Weights of a small transformer language model.
Size: width 192, 3 heads of 64, MLP 768 tanh GELU, 8.66M parameters.
Architecture: LayerNorm before each block, rotary positions, no biases in attention or MLP, untied embeddings, attention and MLP in parallel.
Training: a variant of Adam for these matrices, 591M tokens, 9020 steps.
Each number is 500 + 50 x the weight over its row's rms, rounded and kept within 0 to 999. Layers, rows and columns count from 0. Numbers have three digits each. The size before them is the row's rms in percent of the matrix's.

# layer 5 MLP up, 768x192, rms 0.0833, rows 196-268, columns 96-191
101:486438556500404423449442481482479452595423600602499475394460512498528468519501504443525540522574514529495467503442492367569476529470571466501539504377440522505569511447463465477482519542442536505467555493502489366479546595565482580504453509429451566526528508623537413449461522474499548567
066:534504562528480518516540515402405539528442502529475447485604487543536457456525483328500564469471428505491529477575445523581481535468561458526465575511478620625568438476498497509402462545452562502599542433599554484445478505509487553530529486477546452522531503542518457570448495549563544573
113:493556489520435614505570508476474560492473465456509505564553474571532539530507464430496570458526486502401461469503523504555418504510500515565571501488405490564460407499494394419502453528521562514543503406460554519404424506600518522454528489406491463478548515584611447578490553502559457494
099:585582461492462544572585604394547470545490539480434509520617414457537429450457478475520460532496566464549505487512547461477520571480619585448552603505490477508520512477484451475449518623447533466504590509489482509565432508444475501584488395468521395569480579533462469457473429547475440512
099:492516497488486520482478425464458504486381579475516500564479547505512525449492515478624482494415551520539578474544423476473447529512495516426573493498470528517555560512690467465415506542509494619501481478532415490612483604583455500481571548527511533434587527505506509553500386427534461510
078:530552564515490599480501486426452521491457491521440450533540507473583505394528432399536560458531478515503512511468465529527482505418496443491533498466422471527524433483528459496463482459474569428549538392507496601469514471525523514489576505455544414569541523547511500559437516512558428584
107:615492482499479411568503546568514550551465453515461484442559360446539568478568532496529545551526560415493485473518409516548512482508489567534581526446532483633532516390563494504466458554448578503439498463478490511472524486505471516395511400438527503554510638491569531445461483471547499454
103:484518547447546422519528405534548552557454466508531449437521506568503494459522526509524497579415430472426505419601553585540514517560523495511510506518512541553569546525494485543507458502429433418503428531471434509488447381531443511496539521468400540477530496471475544496524418406568464505
104:574495505432486426533618560583476637490475444522465447526481473547418461497607500431599476489543533543499465494539510514437444436434511455485492501435507447470536546521536458458478508537490537408501449443525495526463516515515422535482498485447521474521459451592399518567413480533518475449
096:630546497519423454511463518459474365525565516417521493546527459547490491442462521496551546466511525484459482522553530497449477500494481396516511469419488462517501477465557501443441484463518527566502615461482565452541494565551534560453463546423489609446505434607407463555506411618511571423
094:540576465496462518419464443470524571576566490471452490455516505522445563512518535533524524470551478477487566494520447475462487466507515401520455459483477483475583409512496536425518439455561475522526512518615479532564439546456483485535480462499509441465542477611485406491551589544501510460
097:503478493539468549484507444453399402487480410531534453467568490519483464424569386526482595558521520526501588470568506544659490520484480515569478454468423452491571489528429529462539391530498498534446410495601547499440414509515468479469430465448519466471504517573557496577568491483499473606
086:463478549501451614510522463488500466558525479581450406548512403506528518510500547508555478427513525518470526562520459507487459550505491466460523482452520499613443524410559415572457537490409617591573497400497606500445576440504547421554473498479559501521515528570510547467508515505457493576
092:629503473473448470637481540574466556555532430460480511491505523489568490486461502498428588469425447524559506567512517470660464547473566440488471475519530479521530506458609441463524451482530431562520501548366499525416530504475482589503585454533546463491557428529465408522558497480489418504
096:496591511501435427559509547484553484600501391517436490458513487520578493428527447540425445501529476541558476489503530452525401507547607499469574513528529517569524454495518432555452445604537463506474513488531428423561549506449497535541459449529555505561460463434513468453493505511541480461
109:485500456441524434483530562463551535577532489460452488524491514574612446419487460427387549511588447486528506560521445488444561572487520472392506506409419525566598585464543523480484515490386455502528495515486517556478485481542408535381514536532422555515481540534454523486493527539663447514
096:561474525512466575433527509598480462522534555526503542488461501551483503437520460492476513557532425422554662417510538529481461590491437423498505435477512503595568560511512482533490507443512471476440534447592575489509498494542507472526446478569520527544460477523478374538512459582497402531
088:534429457551505565541471444477549600490455602446503513523491533468582555537462456405392455575626483469467477525420505498516556407471462516509457485466527605539486551496539538399512453454577623538490496503548572501538458523454437575494486502450485508525637499463526450530451519504496552512
096:569548498474519542489514458431499501553514537519502502521509421551452503511482508544432552444585404545515423532447482513442462381544537503624499449445445570519566546498488463534359443514439495489573610460447499522429555501427463536572464453434500583467613417488437483462500449405484585562
112:639509519580485551431531459516495529590492560610494450517475464577517540459429484532438546486548491499527465370557448502463390546469556432512528517465512547541461496473570481559530411557431551442567492421556517484487416518531517501448403479468549481539506590533448503490348553474498522471
125:621513507448403497483500562400522684524455543477545551480524519583485465479563549540474537457516528443531517491527458447537445517528521508517471508463395503475498518422519374478533503519523540402521580501534508447448441498553428565455539470447558406557484617504547480571448478487532500581
101:480538431509516532432482440497457435485324518540460474461472487563478487431480513498469546416527511495423543537591566567500564508531542538515492526518529500475513511482482379519467584440470485570517523557453508557526581515483508493581543481568539429496508538429513491424502553466547403539
097:450454556544467496573591525474526563590476463452482437491460529487486476506558495524382577554540545468550522495507541561460592418461510421495481583445550518489542513393568516516447454454478484474524447520497508506526426505481477488458381476426604576526523511453370513486496567457530583516
103:564572513583403648468501447459477457398593538539505511467547445544541534392558520504539452499453444431507483526473556517637529560552554454454439407503554514570547450578481494529511494522474557521528419495524473561514515532503547480485505443510545515420491577557549430494593467507491477448
096:512626504566509457383426462490437473510529582459528431573564570489514537423487487533478543453509434475567515493497497487636467504473487535521485611527486585486523370509547417477613557531496499562502524497456529560502447461460515445461567475480527506482446503500442478476473455447590445560
126:538503499454480492403574515456469538538551473446537454487555453547606508485546536517548576471511471467535455420534421519532476516509481500561651537516515488629483457416459438444546452480449459482475555422497500509442421507519476466532521431533492462526572505548540410520462501421531504586
094:506515563538528461512529541462478530555509488551490515587470539438509439431493425427494463577529438404489547470505446476433500513461498485463533575455540455522525527473551510489413599570448637503490564517502470597490416606533487519477510457520422578484519641529409532466583433484461554567
102:533607528489546540530588446469500455526514583491554387436537369460483511506572482477534526514472493458456433441508407571477445410451448533542569437470577545578553517468550458455503504514360567508474479464498515479485557494536483470469456488518565489499576438573495464479518510483497496523
097:406455575485434594575554440460552443507507523539484526477522568579411533505489555376461519587490538441423503512461558505523410473518611494584615534519497451457485526490475509436461498547543516473546495490515431465563521470538538498621472519590470464413526438532635429533420477488449461586
085:499465449528499481588443385483460432498448588461404513539548551490453442559493460449429471541479562518500563520457447463536524509524509472474389447401427496476563474539562457426463485472561495456481488546533499551609569530475601452526414594440573490608452546459529516555569551538552466506
097:542536476499475415524467566497446492515524601471419495574567540514463446480574491524502504518450499545573404402533559553511489513621438472568520531505406432557584510408453544417462526543475517572542592546562576498486509537442485574512454485454525487461435616511491547439530478486456468476
118:569459574454433474480586536407543504458458411518429479447503487565470512483584390513498469511493400485609484532611499497445467547492496423525518546495409481531527521474534548492484452498363499380488527452555536592598478459587426548507495493541471541514511524479492514583533450485513534546
094:542502544600484485512486462445516440558523495528546490506582467556453501500516490480471502442501471581403569357496521378556464554482559541443511546519517479486574533420527548475526388592485545529530495578685487547526490484595488523554495472511438471465525559589528482485508479499406435457
099:534574505530439509575539476376509438479471557518508513482496542466482389491570441573495562445472590523368518463558548554470508490444489496526570479506546572522530480521405504500467560497440494534481458486546533574548470531546556404457492439536529502516496561543562430496571483503475453530
103:623502457450488435545509421502493468456416567504465393478546516476424452484500438449474562594514506417429545501571504519560512577465490488471480474440487513505435498480550498440498533457544549526491549537576502524469480608455527473454511509565440522591436535421407566510427424558552537558
099:519510567538448524500449511546548428477466526588505435460469539549457468474506492475416492558495527464488496480503513462584480548458475473522508436547453460471564469561576543446439451536475581556517447489379602534512552517439502451441465463474563592532602417434513467439410504515532517530
098:517470504434492571523459476482536473556503477640477496473509490510539591477547538411539562543404464456442434535546534521469517523466513520452514515614384513482447526491489515548438494468493465474563457472523502485468489513554556453595528418441447488467509449497507525516598424493543368497
090:560504521548446497538481539467554474495517574469483513492543514535488543385528367488427518549550482488491565624464480483482508421457513422495518589486571466474514559539547474439379454501484517480493491536534489448397503508528451429377520513525568480524448521509456450509512605445581546491
114:600537489596504572483549517477486599526508523508495458518503400504524530460582531507542582534445397424472494467501428513543507463489548511516598488476504502571466372486540431463485378509512599527541505441462491449438484464522517511422457483488528543501443433495479419604486551476505514464
093:455495443562549435411394562504470497516682519485473456474561450525475419397587445489552538520519553468537375402555492481464483480428504426504498517515609472455621549553534527481418615480469519508516501549474483498464489506441523517441423429477569478486498466504501506526524556506535544540
117:525562463544384467501563511486478612471424505463509426539516510559487545582614501462518499504481424493538608445551457455483594487492566435481514464527596552511511488429504458481473507503371511442526384487510502504481413603561453557407536375469509525429554593492489444511483436585470555471
091:468465430461402554570485588503548399515569415505486466451540589486522489509504534504666583475499548501518498483543501448423518540521493610473489509451474468436572425436469548448438463502539520573525524486470467449417555571522489577432433466379560538487486449496477541541569540506544560494
115:506498564516574522402476538488485493576604430531518444446567400602562428431456436485474507438549563538541441470535488475506468502481490497575551637621483563545496439458464435510444516557525512444518611445528501533444447414467491420533501430485548419535511494514448439491477512513512445456
110:517615420512501487417528504467518490609496536529423443505490530558602453396486490548447569412476495578566451501562534535554546495488434483555541611432508535492582464536491426474510498479435466414531636424334617492532457366438542458499515421491571506529532508436513462476432441502548528573
086:478495499446441486479478510561553445515509540506536465572536555501482360458479499427530472467496519454485521488389494540469454561467419517519416501412443538558620538510506477544574485479505488575507557592607561543513558460443559485541513543459515358523456489501469455552551511556416567558
103:525544464540470517457575513447446578468536474556557478513530482578443417570486521485508487492533523476481580536525397600506479532448408564500586575479432462561484434401561412433519523534496603510570532433524504440523569460470495514470454437462556443439430472553436440476443482525509525635
094:580558525504445583499466476535567479510462580493391492496460568483539452460554585470375535528484546552502486371493529478499434410547498511510559449524515518559541516525539465537478349472577549543531427490412516555503521517476536412456475520487512526581535472421569453531490470485569519511
101:543486513625473472504532547463480485528504473577373428514454594606483549397553539530488486446557447487574401410549438492467450468402497466425509510500480548550442434534516476537564492558522577466548543492498536451486480610487528509571477377473492465490510501487499425506514573601559589550
095:579546469543485459437414427477531503495561527503470534501516499478443559369545521489511477492492474464611450564514556540472514495411524482544473540606491460444465455427467577494524577553467457491527401528553379393510540458530530457605445526498515484468445579516481567489520446518501446541
094:457583440428487542550557520460510479539500524533542527445487437513500550522573475516540522535514509559470426512441547429508512468454519560366486419525539483488587444523463483462560445509535484502486428494513547539385492404566383518406577439384481513463510539579577457581418573546516490560
103:534494538510531400439488515412507525638562474484502423492547484478567413466526446485515520459491462565550518563495445446540503464435463387543416566488445576528584508551557498570528495544441527431490567542398449471468531357422441578498562524452515460530578514507458533459531437469549494520
096:534529487508545468560440536408504454491626507587456494441524532653488494380477443482491503478494458538484396438557611549444527492560514506537422479473542478529551534479517536509445502487487678517601571539554488530632552535510460515473468481489519580441512530539406470462481435481510462595
092:476539472539453585502518506424427475460444437494550488514502500483530555493597442521503536488513581603541506506577416462587498622594547488440601438422612473572472485550490475482484468444500488478449447442480467451493573523563407616547540532436466542580556471520625477520453449543515470532
093:463551573536507494640462557497589440494497441448331424493547501566414465451605552441418516524537503493511477527599512592563491517521491596454539543476519447469500413495507456463482490505500531532496497512492510480468554491499580466458495503425561486484524462590435550605489470566516559457
106:523490440423458462470470525455447547504505534505505471515451405419508517460426504497629497460595549483607507490503434455522394497516469528462516476456466446566490441489567467470512420545468465420475595436440509470474519525496580549445520517440492543625467544639489451545438429524523512488
091:497571446464534499599518522370543386488549449578466403599510419519536395502560470517447511447454488482515470462492567595461613484482538592531525418406556517545570465461430445451460472448491488558558466434456626426500524569490508552480481511546487569502467563586489475486518491561512513380
098:510537458467408527529488532470537641519541466499495575518484530591442464538458522516490499477477518498491492535572515520439420553539504493436566531542502497534606480503451447489533466502470517502436548445594442427535494489494414494500544442460497518493448462481523467603493507573442534602
101:559533452449516444520441479489479441598495518525366469468458452494553453544488502507529560495501517508535480484445422468568451525534525486461537533525432475455516447541538540486553527454543504516590508452410459412524504496541521597603554553456492388490471670534547534543516471542549447539
123:508437531484437412491445534531483554582482527514459501511535485577533511548528478511569494495493490481494510471517501427564409553524578460492454531464511536501523486443490434530439448612510568441495563476590459438465420533599395649472557418449478487468580548535484500554441477531567500557
109:540468590530484543444433502508463478539559533498535454506541516592510394471508417441417559486482406468464610476537460527490521473534535520494557528589442548562574394508493481469427469462587573473502457408517535600538487511491567419428448404494506545425470564554532444558594525511462506489
101:481465541541403416499481521485475539548417509487427463551515440536484463447531497499509460434464532381518516522506426548563568408508508495507471487425462444540556549493595489567474466405428464505534492528616497560433473525448482500473471464463438551550506429522433503475451455495503598508
092:515501425512420481476547616513514535600533560508476513541512559629422427366494542493456516514468504468501521444478520555498484603575454401435497535499562520485598538512469483458556455561544486605504552534493398527573515495449563460515423487614542475511411458516413542534518417457477504456
109:515476488422449511506485526504499563486427405460461461487504497520535497509442502513528516421458493470566450510486441432492457554462541565441584518472413574484539492488480564496505376502503476447523557507491517482461444506611383573480606490513508429520497592489534511534441449514472435472
081:537510477495475490449537489429432562553473583490461427480577459635465435552443517430450584503485463493514482517583492501531581511462508502557559581570452563526561524463504555485446470483456533434557477408527551487384474470518484486512546395520484506495539520444483510552439458529549505525
119:613582479519467503427548439366513459521508546548385502487512541586581488454474477446506575521427499491485551554604559487529550478518413528526571490555505541491452462463399460544534429507432520447550505497559549602557460405503589492456451569550549530483490520541519516521457466497483465532
103:527441464578457523412486613574528574568470573589497480499501466541499498564536482560461624477433463493473537418503421466578556589516588397447554508546541571513496547419542477479447438607473553553566520486490509484497436473584537519466489482449522498454554473471504516495449526529472489516
097:444524481516426479475483565427529533466496337407475424552508481569510423531570391456581488467484456520491519479581521552506508533386472520529546469617469522520463461468492502363537508528459516516490462525527656463491475498545456532394437526452554559479469513543521515482523560526464532507
094:487490522464420547512606472517422554503528521601453504558452537457542427374441474517518579511511509421481506502545382566615558406459465484508601459483523470565603422475526477474495554537450461468479520467528497439532549554608494519496455546520544517442496504593511416516523494436509477583
090:576508443462537455521527538514441467507438591605525521495428491529417442530473432546638484413459511452531525457581489451507426483482506474486518492583438490552527500522448425481455339543454565538520504585515514505453500564514504540418485511485580550458460426532506485468539591547446521528
098:548520403482511496408457599496406467600468525506489499538507413502595555465520388542523402474512527461576507519488560452446518551563496498509473511533498474534499540446521449581536544426446477423553454563546516571464534504501474548498455514515466608522541570527534528609445471504474456507
089:488478593499535515553499643511550478595430548527511482480583474547449549455646484467490448561415583515491469440487493540518434512527476577452514571508521505526466524499464450458394450520464566426550502522517534584474539557563486525552434382458533485470389508490466475455516470429508517484
104:463527459543453433469554553437476467577455519526472487405444470595527484402545492543459501384511435432594514555471496510554496561549483542570586479646447589515482511478557551519489443512471469448498559489404455472504569422524451463470591525568495478489555475496542498556455405453497503462
100:468377450483421443555529526601451468514465513507496487424528524454568518471603530476586548524444553416497525433574406475595443597528543510465552480482503568627478440456460447533446558531514542529559501471485446558443522448415479560461464474495527539518566565573470403467490516476485653563
# layer 5 MLP down (transposed), 768x192, rms 0.0758, rows 196-267, columns 96-191
091:475526526479543609518487478456544547453547430477495502602478496518457457492513564464498560475427482502449559467544507648447519526583462508417454487516587574507396492504532507521460393511557498580521501495532499529530474494456517513509588487571589361494482463445491626541544437526522498444
097:535507524520469515515520518419469540507482486515481451525573451528529469472554471339543519488474467485516513454555436506568487496460521438525506539509466584589531424475493478519434502530459556485545522452589531467497461500501464535517517474492500505545513496525490480569470508551510528525
127:437476505479516513494566514605574478535514471549504482473505510446496452431558456540499541527535476513451423480471489493453531483491514515544502497533527547558602439474525447438583457458522437548520492461456471537401519543413521457480488535425532593575528558512601477441529494445433482551
097:478491470544456476516469349603513521409475538441647542447519481548517545475523507524475491516529449555492488507494434451497455455626396416583440427441567492535490484508533511435509480467489495460619459453486549540423521515498523421485527509510532639525506480499503500525544578549591511469
093:503477567537480503503499588501547483500586405485506496446506459478491441514546499512430553488558428465469457545506555515536528486458546459587451528526557488478449447484265567483538475449457509447450578582465575496445548510424529463520435431487545464563498486520473469487560580598477543531
092:516546533530459560476493483410508498523474482510505453519549484489558520459555463353538521427480503502490516469518464481542455499454515465564521527509448527549522404436478463495477490494474583473484537468518516534473483507478485484489536480473487502542563498527478519563459506523542495534
098:480457519618523512430499513538476472562563499510558545551468512564501474470482537628511492482478485424578499506499507412502440576483440447496459451516463517424515493539488470581494548475591552509507545469548538493473505529588507487610555531526507531522467443437458413567518586491482408555
106:505523508564505538436505557428377478473458504488504542469421519502494472514507413448525497436635617541497480596429428455430501489491533496533457534511524464442457392476603468524492484480513481601501562465514491557455557597492494484480444481525554493508425465556493488509460487502490474539
104:410548538484499489462455444438552413518504580499499473475540485463552538504412460434511554469507482519551529459543479483501611510550504464542554472588402522525489410546366515508498507451522435646450569597513535432538490507556502443518526492529537482471510529485567468443605507480507578542
089:332441518515515591557542486522531620459408523574404464510479525445497491529552524505437470502495486533493539455489483525504516482484511584425514534561492518540429448549425539522531520538455454480546472552477456549467503466418420438524541463535524491567490514352591562507479587398524472531
102:512463556427530448553533572504490381420516532606490486477522575519515408474497404532476535511442448521517480515491522508511523483533457499470579513477463509614455546453500453599457542560426477558556503480421505447457515448505510479470498539557547580566464528415482552468457463426533524505
101:465496594409504487505444567555580542492484559513399559526498488509545548549475521436582424518500434449522476528384544489410520527505545515408533566600587550544444484437544469539508601524534577502598561527468504519553517541493512501534508515526508493445497475424439483407398561518484534479
085:486517503510535454527436513539469445410464555435461574418535612549443461514502480506459481579520452453526484399489529445510507558518519500523493529585446543406569487573475600454540485514568352398367455594515454492566452545459474581511517522458464508486493486452439442493484442501553518458
090:424526553555549513367477474492524471444412528555506451605508417569453566510500485527521423587542588471436534385434510517349507448574485515539584586480489500502464425510486491481455512512482611404484478451606471445578432544520548434496419487475504541547466498491534570480437496493529563511
099:495471506462526529421461459467417580446486590540572499556453452499382551564537534429612569549511568505518548460531468509439501515471438426587486528484453490451453507473458506480518586378439548400560485543504566575528480441522495493434477557421513528514532558543540506485492503451509548498
103:409517451503465537453544564405536544489452562665442521452452551396452592547453569496585439533551521597432485514446478588523540539506489515626430486461447623469478415557514483508476485463559507435460507519477528552487490438474514560492467548469534438493506478452548451513510503413465531448
093:429600479509498481575460488430547508506472516482510461599525448452500552572485507441451475491402533577449393519485485432477553412506499539484518530519533529440513411536449514488537476487538488563521519531438501471555557525438466518529535456465522518492486523443532587457468573465523601500
094:444572479470514482457581538514405414451585464598474484503500514546413439450533516517540542446432530533540480493616461478533444577561506494528474517511474468429490423492533484588496520539429410479578548470454430537450544501612584467511499503519501461470344500511463561456539500466509456497
087:524484509526468486565484517511568500448466439514510540555562562469521493567534381484565475557450527486479533505566519512612501575528523493424556498531639433592455388490491517494656509526547461544456477512540479470521497461445518461495544490579479414538468557497526459557392524577495495429
107:455563493423449483535455583447526450460508540429530571538567490522477556523483592563462387521535416494460531634400514463539561498578510567511468483441573602489472503585467509470481512464454477519476577467447507548462551566470518522565498450451440415495468559482543527518503576579471462496
115:562487460465555500469530495542525461573505437494470506475548482513629499523481530698504467560502548545466450512518526449503489546553497509509535556547479569495490475578460464477484489495488465456551473484504504565459453448504462449568547442515528407503523474452545476502571526507493480419
092:480464611440386499537499520600517595537596491417530536571640486440506557470502448355585444507576545616517456430417479393558511502474461511466456481455532470504519523503530583515477450579517526481481432436494472545477450504546423472458544522476459484480483470546460506556485496458517505434
097:552484397484493531434407416452537519409544465503530482522591501530474442505460524427588449340476490511512469528508498439590439561488449617496542374549438468519504462605465497538529511528561536513493492520508476508562580490545553503481571544598432450510539498589576449572500428595477479489
097:470444542387541351520507488564583596538469526608482550444505586518507535572492437387472563503563555551530456519470437475404521468537517473509659610586503584446446542441461494501475531514568500398563529519491475441520453512495380536503529537507507487502533428533547488576485466497524522431
097:518443516418487535503601536495502536575515455526544501413494449492491580482444542464516466474486575471538510520509497475448415481554552472512465383466568414543460571449455582489409427470486514359527554551479532484409570598560491551555449473464395525551593509470567502533542454544598536421
106:446528486375501509489511558509507493475458534458550512499488538430489536515513533711543588464519500517478503482491426517563528548520545486510521485501460395521500519474484457481556451554559469539498544487480557508473502573555491620482478452440466478481538457530490548484448511494517604507
102:477522454525435552455488527511513508467430496454462450415495437538507573541514592557471565488459583593525455504557583522620519499492524496516533421577527506513457455523453530547558431488526407522556484495526509416547530457476484432490475496460531526553510395505579438553422504542534519445
102:468439434492405530494428535497565572517497432421559553543435588576509403438555460585464511521478451466516531524511489447554541524510533511543494507535473428483493430461461482460424465498597500547560507555533533483479517523528498491524488531487375508437400563456514495603514468499471517523
102:583520430526510455414451520478472557499456484492522453515500453433559430482536440684523522352476442557551561469576463461502622509456417481444409455533508556583544453527526508529551514428442504553478491534480570508460492500462473514442471496423544475556460561437414562495621491525548551462
088:435522504519517522444546661549513516479537483516566471412493468507536515428569489516556565536514433448467469460532535525490481497430475527541606607506550507543478501393435521611534543516444561513518554450452484472438445484456430549458563404504452550392527474574403507450410411522424464528
093:462476503535449539480530467509505516521433420565513489439460464493515496511422514529484490449591490432506596566454442437489550515482532525426497456498533592506419454554637422549496402475515575397464394520404478504529506510521513454452579568529410571562575450500461455599483530456554575504
121:582589525555568502498530468515393406506566562463465480418432443527477513452460549422573459552443571491426493503492536485530473432385538487473472500521450418498546552484456456478501481505455505516592567504420491452585578503427518395469464489540416549470474528470535602478596443570530492523
099:441520506460542503501525469537448546447481509469447522460516519412544515468494483528526565551486480398552482556443523583486527473471449481601504470525528556580420449551458452532458567402512478536487521439334576476527519482447541460444468558526587558469470458389494532495506507425534591605
089:482414515464543495399519479536519500476576456494443504528551468522539598456434522412514508586470446512524497509441388476496527523525452466587450567438354442511505501497552510486521492557486490446469516511404564478509577487480434586498490567530453473527474470504486527486386567548548508497
093:454498489540497549507425509516556459573486452505556568515469547503625488541460482506521526489558545551403562475404514554505492420594593570521525507486541506519598552457489559481465524556470457514461464479418490444487493476573435511416540509530479517497584370590553459516518591516496489469
097:459484417446514489501445548493493547532444421407494533573617505398537515520522524505582507385485487497473474482479444529493442411562586485472487583493577502473462501472448413556575508479511445497519561521592412476484452519561498536485542554559501491517486547564516506564510497436459477504
103:446565493563485476481618524498483512425521509399483538512531494463438437514472478573490446443549546520498563481509471506468505508522534526553495454403614504544582436484505425468596543575486568561435512526485490479588505510435422562417500531518499492586483565467484432514431583517442623495
090:440594505454511558444493485531449557526475421559540477473475459480465451571496588441596512480446481478516482421503587506460527565554525616520466390517450509567523452408511485586592536463501503568524489439470516552602526492475532551542459526386500529517573474494523547484452426604422471500
129:602531516567529546520529434435534477485438489494520433496348441474464578418609476619563487518457472473544528583591503509438504494453477422464480403526504422500478450583516525551539460442445492451532574490500468452563456446489477535488520577411468606447475483495559515536429533492561523504
083:505480544499499590556596427473482466543316497477551505516551535511510531645482536452473433534440456593527686606464472538497556560540509513489492453495458528616411465454440467523531405466540449542485535448487519508572484535551478495471562488490524542477489548433486536526453540466526503485
119:570531388588371548496589593433509583546344517470538426482489456518556519503487487557485443478488481502600526507488408418450532497427537480446448534540494432558567456458515534515440470426463454472475524453479512520452431518577515487483547445488518457496548556530471393629467480558530521454
098:552514511510580443403545398519437599482440612493523486569485453491496452445548434467393434454503515485505507446460497525532526439454524453498519464522474536584442582585558395522586581524478515424465453510559548549571450491498542436573555571593444436467482533467516503483491468517475464516
106:472492502503493484498485533463509515407549462525488517512465473452538539443475492520550506571522494501469489520505565644442575503396542467626508585506504501474474530434419563580511510444533455523605546531528582494544421533432442427556458410469537493498568493477484545536399427499489448471
110:517463552518464528571563529542436555377484429447596478481461463450463401578504441510504556598503511506347521471553432515510535488532480527448557507476533506528490544460451506549525513561519485606588481550530484474492578528471452532487498630576511523506482559514437554489494458621441489469
092:505527514585495518542478498483489563514515488472418569478485479520505574520543510528517538549492474507530463492667531418590567486513591486468610500572550504441422418478486535497454480478495536493501462428421437437483469609557431520471509499565463587494503518519505509443442508480567449500
104:522486505514531509556420550575574409571482502443444538502495545438514538461604526562475467495518447468546436456445520423537485510636578544542425422521565529515579550527467559569493393485466469445446465541425482582499439558544588468541542511487544540565551564528555569509511534466448476426
089:385496436524537441508501510502489462494537464452538489499579423524506515542466459500611554504515475452463522581601390490496552606493548549453496511439500480518506502477478557546490597485407496502428540490598565468493489507544509570515530512494505524358512473581466510545418512565479526557
091:457573525351494522469429485556533476500439451442559474486540445431492434523430401445483574518416488559420591625555585484487530546484551554533498488503502474514537481458480559510467518377561448526459504490552521498540517470517439481442568545559505526543504466562526555470521465416476459431
097:470438496434469532581553561477519467489363527468508477499490479479522406590516502522528476447524455550492644476502469470581453491598554510512548404474520576560487461521547427572456456469507586525487519509475556539490454503523502537414539514489509474499542442473535426479517522507546567466
097:495473541561531497454488441534451512456512455490385468549555574522503494459461482496464508437504485413508547520514431549482511503532489457636489594470459555511453563509491472461413542436457528474559523533536438499584496570446595475596431546573539466492533503411423574450571458424521520477
096:534604484542507475513549472536468522439417512533497593485409517563438600438388494458472452507487589425546466527507503423493587487510468625513595385491493498484449429465510531390463519502532479515478445373554582464519507538608502426518469467483512553482405474493597420512419455487510515543
092:486517517413476452534503494474444588481332516438472499500502482342484563547515591467500475545533505478476607463488451419516449496476568505501541497492447450498461440525519432545555550514504452379438511486388425587422412446495542589571560521530479448584519464561639563489522524496549487450
093:530533501511518439538510531537535506519543571460458452465483488561460431517457585488488527505486411409477518509429514478505515370415482452599427517553436504413511532433455479436520577522438562528595533522455542572488466441475572399438496460526492413451451501464392520526518542517470499538
094:496419367484460521416499435566439539450467553568634578528444532438540514534436482511559543473403515521518535438428425423480472508453519455492557493558513572571455605490539487529469501531508429488429485475506534547492448513543483527546527455529488526572503488453550451416486518399444479494
107:430537572517467504546551497516533381522501488510438488540593578578471469535579500598449563484400456473392467528502605496494559537517508515541523566506565597508557533486455471492484522479454531588514455627528495479539520457426455488594537469533549438432538504326496555518527546398471487475
091:528444519561471516400504487570502589505534539436495583377483614532441565489437508440502519570547470481468495553520412444565417473476470462445504581607440466478421505477496512548538515580461493418468539588546343554487462453519532440521524485504543524485572478424487508575453526488470493589
101:445488513467588435495483490535486317465535452484526485495591441445595508398553467461530482507489438490438574420480504484548521493505502624597477501417467520562399504451523519501426529546515475492569491557420520591453476495550538469480509464568526442472562517516431521446551521415528459421
099:498510566534410602461567529511564525365481524496603511552538505473422549415514486533560460470513448478475546547536524511440538466468444485552498458404569496593471540483511452513525478501449443412369533616571520537430538500471496391434475453507511531525505379479420468501483490471524499469
114:419516530419479401439519468453524516468428511511443456476493455474506518499528462707558500462403492546567575524539603488470550535513583529489557523521586455489479494492445456496432459456501528454501493485465507469445464474448505555425528467532479450541430485534564562531458492510542527481
098:504456491522555490527553497552537474498527456540474531512523530514518506494503560599491435496494518489519429553419515510492458502473573468432485437581472502512543481469533536521576525407494522433584508469501470480505469506402532498496450547427483501412497491442493528465466483557468534527
100:545528510459540545473564481503445473472582559493538455504487504502505500567497450481482546518535481576507490526519538384470414604530460485501570575617476569449434459477409563462538498558582548491528515454446497394447582483549579540483493576568561513484456591540515470530472547537484506503
088:467481491457543527513478465519475463386439444558514494473503447441585535605537502558513521478514523555487501555506444486505527407395591647589507452514487444493461456426507522517473547408447564349486472503512599512407439520499459470512565474398483507502589539516576491544534534565490511569
107:418570542559542517503506460488429488491500569578528514597520466490425502533490552495482455546542517514461439486518473519510514417474443460524413489492483373498552492484559378472499496511575533501496472511533529512503533464475552436558455529434502522553534406514505496477493538537533553580
101:506526492495475521514515533389448517534447498497441460506527447588506529469586471414551497535473533472534486474523486436566514488469510469529577508509453459571529419461495487497501466517469523475499507505534545464484439538482461517563547456498464496573539579517520496554455470534524517538
117:448505385475504492536451383550443524540528452516465464460457486510555495468476618332538489466544513603496455490490552558481547436554490480462438504397507517434496424509519585520485521433593526535474481481489483529530522509525398517546525448537512577561661469531486472620402514498564522472
095:611573499455461538540514436530490470504505517398568457521503495463465561414479490543545465559480548549511380569435578458520392418490579546588435517488486435547444502502503574499495523380540448499472521479559472447478525492528515497559531455541522504503539602520567543540425519474508485485
093:567497512507601516490469468610558466519414610549518598487511515461540538497467546520477545568446497466598469440444457420509497471598559467469505561472527530523532543425489478608471450532556561497526470431498444541513440463472486420537623435512526463527550460445502451568391476416586459410
090:500538497501537485480422497483542435510468539425555485457641482551492511582536525449521494493513482560429557533445515539467430523487499494437413508454525571412497522441462476485539498530570492450585564510490459490424421394414520441534450501414511470584562538498479575518500562581571525456
098:468539510510422521473499518412482545538552410391489550488533496492588509483531574483370541595553515492479515509469461529506601572522527512542459457412524513500481502447510513494523632428534480457477491412478433429535498471546482487530535502513479477495583545476533500525440461486510485467
106:484469543578474525579538432483558493409494511535485489482508589532384432539466595469464597519491505525448540486542449487545516436474523516513536475478501523511535421536484511475466441511538583578451592440481502446503490450487524446488504478457519460438499455533424460366569563492530550468
088:529553473532498541465463339473491523429525460511548470573492479491521490547356501484568516442542427498450520590550471514486549491489512462509474493497503473478559463428527526494594516495527451588480506442497489458527504498528505386450591528544460479564608466531506523568446484576531459459
098:526507441481506544501483498441585533452562487546519483560481545489493468534414566453559517610468588565419414438521500577494490472427510498411566525453458490454501529489440452397510545556538512559527485581573576588519439441412556571444405563449463433535493507500453515452548545573522474552